Weights of a small transformer language model.
Training: a variant of SOAP for these matrices, 244M tokens, 3721 steps.
Each number is 200 + 40 x the weight over its row's rms, rounded and kept within 0 to 999. Layers, rows and columns count from 0. The size before them is the row's rms in percent of the matrix's.

# layer 4 attention key, 192x192, rms 0.113, rows 188-191, columns 0-95
146,162,202,201,174,257,78,239,185,243,202,149,149,227,230,179,280,152,209,273,191,171,231,212,208,203,165,223,181,193,197,180,190,163,239,229,113,219,140,191,227,236,214,193,241,206,288,232,172,205,242,257,127,216,131,227,168,186,173,300,158,113,147,149,182,212,244,157,136,199,187,195,172,233,239,179,246,168,117,163,189,194,209,242,172,223,168,246,246,204,168,201,254,174,183,203,176
139,149,186,245,176,271,151,232,221,176,246,212,148,231,170,160,232,182,210,200,263,202,182,220,140,211,200,169,100,301,223,211,91,229,174,241,233,241,192,228,166,236,232,257,204,241,158,171,161,239,220,173,229,174,172,192,239,236,150,198,201,186,222,161,144,109,214,217,249,207,156,222,203,199,169,191,191,271,209,187,163,245,155,175,236,158,184,212,291,157,147,199,256,158,220,112,177
147,198,216,202,204,238,193,202,248,121,249,201,150,180,157,163,191,228,213,160,160,150,245,236,173,226,207,185,205,156,133,145,166,202,180,218,229,260,207,167,198,164,158,99,203,219,183,223,176,179,255,239,236,123,157,131,245,166,191,249,219,170,170,237,222,159,243,120,176,200,236,163,164,214,200,192,132,176,130,253,157,217,192,205,219,119,176,174,216,180,196,216,114,250,277,202,158
146,215,174,207,184,160,221,199,181,124,182,229,159,205,206,235,214,243,190,174,243,144,189,227,128,313,136,157,141,170,147,249,151,288,180,211,194,240,235,200,147,252,245,168,187,228,293,158,173,152,149,224,145,186,208,183,204,195,133,167,186,211,202,134,234,221,134,149,176,150,238,165,179,284,234,203,174,166,197,192,227,191,216,240,193,203,178,251,234,226,198,270,123,147,139,185,210
# layer 4 attention query, 192x192, rms 0.102, rows 189-191, columns 0-95
131,128,247,159,155,225,130,181,207,185,293,208,237,179,246,220,210,203,251,169,240,221,238,177,167,220,178,170,206,171,184,262,130,225,103,263,219,246,174,176,127,134,266,303,205,214,192,201,197,192,244,132,197,165,218,209,223,186,197,173,219,239,213,207,215,131,239,200,187,188,235,180,215,210,216,211,283,227,161,212,228,247,169,171,249,262,230,150,255,268,176,267,186,211,251,194,191
129,149,125,219,104,205,178,181,224,131,179,173,192,159,250,152,250,180,264,123,242,218,224,229,212,171,221,136,230,201,159,180,244,173,177,225,116,192,233,158,230,204,231,174,153,192,240,261,166,172,269,150,198,210,199,124,202,248,180,198,167,188,212,179,234,234,240,93,249,205,286,236,244,223,164,199,143,208,227,248,250,146,198,189,149,210,178,156,235,205,188,218,189,141,149,184,175
139,250,211,211,178,173,124,233,185,194,144,167,206,201,150,196,196,174,228,224,243,204,208,277,139,186,228,174,221,219,90,238,219,232,221,208,168,219,207,216,162,146,194,247,222,246,253,198,187,132,234,181,250,162,165,155,94,172,144,196,255,172,202,119,241,237,146,175,178,203,152,174,163,219,209,197,170,154,191,250,251,124,243,184,246,172,237,235,248,181,281,213,167,228,254,207,294
# layer 4 attention value, 192x192, rms 0.249, rows 96-109, columns 0-95
121,177,163,124,247,190,235,209,158,191,193,127,171,197,194,158,174,233,180,140,257,240,186,206,216,208,272,126,145,188,253,218,213,174,216,153,201,215,183,172,150,185,236,174,174,208,195,217,182,212,288,77,193,267,207,159,197,211,236,253,152,199,246,218,92,160,186,224,146,202,243,254,250,260,181,171,192,146,162,163,233,186,149,135,179,235,157,208,217,228,223,194,188,122,222,210,254
126,135,221,249,220,248,205,237,221,130,213,159,192,150,174,208,183,150,236,122,221,194,190,215,267,240,179,216,231,186,209,197,233,178,139,221,280,216,243,204,150,178,205,196,225,236,199,182,194,182,201,99,182,187,149,203,213,198,191,210,169,178,207,226,219,158,225,264,177,181,189,215,268,186,208,138,219,208,222,232,94,221,226,179,217,101,208,195,218,234,211,238,183,153,191,251,262
127,173,198,204,215,166,279,151,227,190,249,174,192,219,188,203,223,162,235,216,159,154,132,178,140,265,186,163,169,170,258,178,205,231,210,158,224,277,175,197,198,191,191,243,211,218,275,117,210,188,186,233,157,258,230,209,279,230,182,166,253,174,151,217,221,189,212,220,150,171,159,195,206,202,177,221,102,237,242,264,200,155,152,254,298,213,286,169,151,126,101,209,236,179,237,182,181
125,220,259,240,194,256,137,197,154,202,198,176,215,193,203,182,254,221,232,212,213,215,143,307,172,252,167,140,183,264,183,232,212,180,172,117,197,227,189,176,249,237,166,196,177,185,177,189,120,129,185,224,205,192,147,183,184,214,221,246,180,145,203,240,130,289,167,184,215,211,186,130,204,163,163,152,205,286,138,153,162,144,171,216,158,266,175,184,188,259,177,132,190,211,214,208,282
120,225,245,176,130,183,190,185,234,189,245,229,176,170,241,246,188,125,140,181,287,207,186,180,100,133,164,210,254,193,195,198,258,177,306,243,171,258,206,306,158,171,137,188,229,234,224,199,171,219,197,172,197,161,168,297,243,259,264,240,154,186,169,213,206,158,186,192,202,169,163,202,188,188,251,186,212,172,65,229,223,211,168,161,225,201,207,232,130,224,185,268,219,276,206,194,227
130,224,217,211,203,175,194,247,142,114,150,145,231,177,238,181,189,133,132,224,169,170,186,134,179,196,96,196,211,158,239,255,194,226,244,196,215,146,213,155,182,176,210,211,123,156,174,160,221,192,246,200,272,189,180,259,214,126,209,191,229,188,266,306,171,161,176,205,164,130,226,180,173,261,199,178,222,214,208,202,259,190,178,227,107,207,163,227,265,193,199,165,188,188,221,121,219
119,211,222,200,201,205,223,184,234,227,151,172,254,159,246,206,198,219,207,288,199,171,140,275,252,174,167,110,243,234,237,155,207,207,240,174,139,189,124,312,164,174,212,162,191,214,217,154,210,170,286,195,169,226,180,265,183,218,209,220,194,207,250,189,196,137,214,186,226,289,173,167,202,259,157,217,212,187,197,176,211,159,192,163,221,225,278,250,222,243,201,189,172,166,202,171,196
127,206,230,174,246,221,201,228,158,271,223,200,221,118,147,173,164,101,211,198,218,215,234,207,149,229,197,220,234,227,144,222,207,240,185,187,189,258,188,200,147,158,243,204,164,296,203,203,213,205,108,188,281,256,231,290,229,243,175,199,122,245,161,198,212,188,236,168,267,257,177,199,189,169,182,253,177,191,146,253,203,109,220,261,229,189,175,236,139,214,200,213,178,169,259,155,151
119,247,195,181,250,212,214,141,242,164,206,208,154,189,168,246,123,200,186,214,184,184,182,224,178,151,183,277,211,244,158,229,210,237,158,186,241,217,211,217,151,233,230,138,219,234,143,230,174,161,222,228,195,225,219,283,278,185,143,145,211,126,273,197,82,203,234,278,168,181,117,105,196,217,219,254,204,183,180,242,187,238,203,128,261,235,218,200,183,288,168,176,277,252,177,164,198
124,238,194,238,97,194,211,198,215,193,223,236,253,174,162,109,181,283,205,168,145,194,279,196,133,133,160,194,199,235,159,228,125,176,247,258,154,210,246,184,222,180,246,225,210,244,125,141,220,122,187,143,173,169,207,242,190,182,172,228,208,159,203,254,239,192,139,175,248,206,239,269,228,197,89,264,133,187,218,130,203,157,173,187,136,212,270,265,165,178,160,226,194,260,229,194,204
130,180,201,243,168,296,253,182,192,125,160,188,238,196,177,195,240,198,142,206,279,209,170,170,319,163,180,255,177,300,256,248,154,176,196,180,171,193,146,198,188,190,177,259,171,205,255,232,204,189,196,242,205,173,246,160,227,241,218,137,141,223,214,181,211,166,220,143,229,216,235,182,240,171,136,204,206,251,198,206,243,192,208,175,157,184,164,136,146,246,214,293,127,187,112,152,228
134,203,278,178,145,202,121,197,177,213,190,112,290,256,206,204,88,168,286,221,251,203,275,235,290,187,177,202,254,193,170,148,218,209,153,260,216,252,165,187,285,222,219,160,200,134,197,155,253,219,143,213,214,262,191,194,140,167,214,239,256,242,252,132,294,143,248,203,222,225,222,167,173,208,183,219,175,155,196,180,204,210,217,159,168,244,193,169,220,227,236,159,239,255,203,191,162
130,147,136,153,209,252,193,179,275,190,188,231,184,161,215,210,200,254,180,155,286,234,170,163,166,192,203,231,132,209,258,197,222,223,245,223,243,206,263,160,220,244,234,146,171,179,151,215,219,192,223,190,142,182,195,206,197,118,138,104,178,265,205,113,217,195,239,221,238,205,163,233,164,173,208,172,160,184,205,141,248,115,159,208,146,161,121,256,230,253,111,209,206,224,224,279,202
129,215,220,171,145,220,161,159,182,220,143,224,155,111,194,200,195,183,224,239,175,233,174,136,175,252,234,177,195,203,224,162,294,215,181,245,208,242,200,238,250,302,193,208,164,305,188,233,127,219,221,200,179,255,149,237,213,189,200,203,249,249,260,164,202,198,179,151,207,138,167,158,256,169,144,149,141,178,226,169,177,234,239,227,263,223,208,219,139,227,249,224,215,247,102,207,169
# layer 4 attention output (transposed), 192x192, rms 0.206, rows 96-108, columns 0-95
115,176,209,156,257,234,267,232,161,186,206,130,252,195,177,154,231,243,263,204,145,179,160,246,276,241,191,111,209,220,253,195,192,181,204,95,206,233,209,194,131,201,272,169,180,229,202,232,208,166,237,134,159,228,189,216,146,238,252,190,150,196,236,199,180,144,183,150,193,214,238,216,231,245,197,157,137,180,136,100,224,154,159,160,225,183,203,224,192,254,192,173,243,103,184,171,247
120,152,196,201,229,206,191,236,233,142,201,189,166,128,130,215,174,168,241,150,240,178,166,272,227,207,207,182,163,204,212,217,190,150,179,153,228,171,164,250,172,207,195,233,204,176,162,172,211,189,151,70,191,174,226,146,243,237,196,173,172,164,154,221,245,165,195,241,170,195,158,207,207,191,185,218,224,187,189,195,121,240,187,152,203,163,174,212,197,282,221,190,227,139,162,299,268
125,132,230,187,186,224,221,151,221,212,261,222,189,328,211,214,249,178,202,184,246,219,142,191,166,234,110,145,130,198,217,167,231,215,160,202,214,150,162,188,176,141,158,224,195,216,226,234,240,214,165,236,161,263,291,204,272,201,227,155,201,200,182,162,188,211,208,212,234,187,174,228,226,200,112,198,94,255,209,251,206,190,223,254,272,265,243,206,190,155,130,229,228,172,260,168,153
119,229,221,218,206,211,206,209,192,173,169,261,213,189,164,192,171,163,216,208,156,207,157,149,162,253,147,169,202,217,194,136,203,171,223,139,233,144,211,176,245,239,159,183,162,145,223,206,186,172,164,206,236,144,202,247,162,294,189,208,158,142,202,214,79,274,201,156,204,212,164,169,238,206,173,240,187,246,163,124,172,181,113,204,128,264,164,148,222,218,142,143,165,212,221,224,252
116,185,186,178,162,156,244,203,240,107,224,178,152,222,211,187,201,194,177,181,243,164,172,150,95,186,181,216,238,211,245,224,280,168,263,176,178,257,225,244,200,203,101,179,227,252,243,214,145,153,160,224,166,173,228,182,290,262,270,249,131,166,175,187,207,208,216,211,201,200,140,94,205,163,243,205,201,159,109,220,257,151,221,121,207,208,200,169,118,268,182,250,198,211,156,237,208
125,178,202,195,163,165,209,233,200,107,144,157,228,155,213,128,141,151,139,194,197,223,255,162,193,144,144,192,242,206,212,265,231,203,273,196,195,182,211,195,131,138,203,209,198,158,99,154,207,197,250,160,196,193,183,215,193,182,199,226,218,185,229,261,156,186,186,183,116,124,294,202,153,245,169,174,197,208,232,245,265,197,197,243,162,212,186,240,183,194,158,158,203,182,245,157,189
119,227,220,152,209,163,239,217,278,246,170,136,210,179,207,219,182,188,198,241,149,166,208,206,140,172,222,164,230,200,133,145,203,205,252,205,178,181,139,232,163,192,222,139,178,160,280,165,195,175,246,241,185,184,199,159,202,172,210,155,206,191,197,183,143,183,197,171,207,336,179,170,149,293,156,210,201,226,186,196,217,207,148,154,211,228,261,188,218,230,174,259,190,200,223,196,225
121,149,195,214,221,163,192,221,166,292,209,167,232,132,180,225,112,89,208,192,187,202,218,198,139,221,178,243,269,248,165,264,230,232,205,178,257,239,216,212,184,253,245,213,185,233,270,212,169,254,116,248,208,257,170,187,265,214,185,244,157,219,206,197,245,218,177,181,327,186,124,189,224,145,195,210,203,224,233,223,198,118,194,213,227,206,201,294,185,186,190,170,170,195,278,133,195
119,174,209,208,282,223,203,174,249,179,157,184,202,232,187,219,169,233,186,224,183,204,181,214,120,164,186,261,248,222,190,162,311,212,140,129,207,189,228,181,163,278,189,183,221,135,166,269,154,181,206,193,141,220,181,211,242,204,157,147,204,160,219,149,117,255,288,226,184,240,76,154,212,205,217,234,162,184,239,276,190,244,238,190,228,188,176,185,184,217,229,120,238,289,151,182,183
119,255,191,213,139,177,167,216,190,276,186,224,217,216,169,152,135,270,203,197,151,197,291,209,167,185,239,236,188,255,193,237,191,148,260,160,172,232,209,213,195,122,123,184,192,232,192,157,256,194,211,149,187,170,199,198,173,155,216,228,214,215,248,241,238,215,176,166,244,215,177,251,227,152,154,246,126,163,232,80,189,208,217,137,119,248,289,211,166,150,168,189,192,306,247,243,181
123,202,224,205,205,232,258,175,222,169,181,165,192,143,206,211,189,201,174,262,288,196,224,195,318,159,193,235,207,273,222,243,127,164,251,217,153,189,139,230,168,161,152,253,129,185,193,258,165,189,217,253,179,155,265,213,226,223,233,136,200,227,214,134,265,172,183,179,228,235,255,161,253,167,165,237,249,208,220,175,195,166,201,203,190,180,202,156,166,244,227,202,118,203,101,163,217
133,201,270,178,187,231,143,193,180,237,207,148,225,243,154,249,133,127,291,280,216,218,306,213,280,165,166,193,208,160,154,100,200,183,158,236,192,252,202,195,242,225,167,172,222,119,181,197,234,159,117,202,190,239,164,181,129,124,197,252,233,288,248,130,207,182,237,208,223,204,252,166,156,182,199,188,213,151,151,182,169,231,199,172,146,209,183,187,204,203,221,161,238,280,198,160,218
125,164,126,193,228,229,203,201,251,208,191,198,202,140,236,271,183,258,157,158,259,235,146,173,214,200,206,234,144,179,240,123,236,186,239,252,201,220,285,178,209,273,150,185,189,224,118,215,264,199,206,175,187,169,233,219,181,190,117,77,205,236,253,201,195,204,201,157,240,246,176,225,158,178,173,182,156,204,134,153,250,168,164,236,143,191,118,263,230,243,125,255,209,248,216,190,218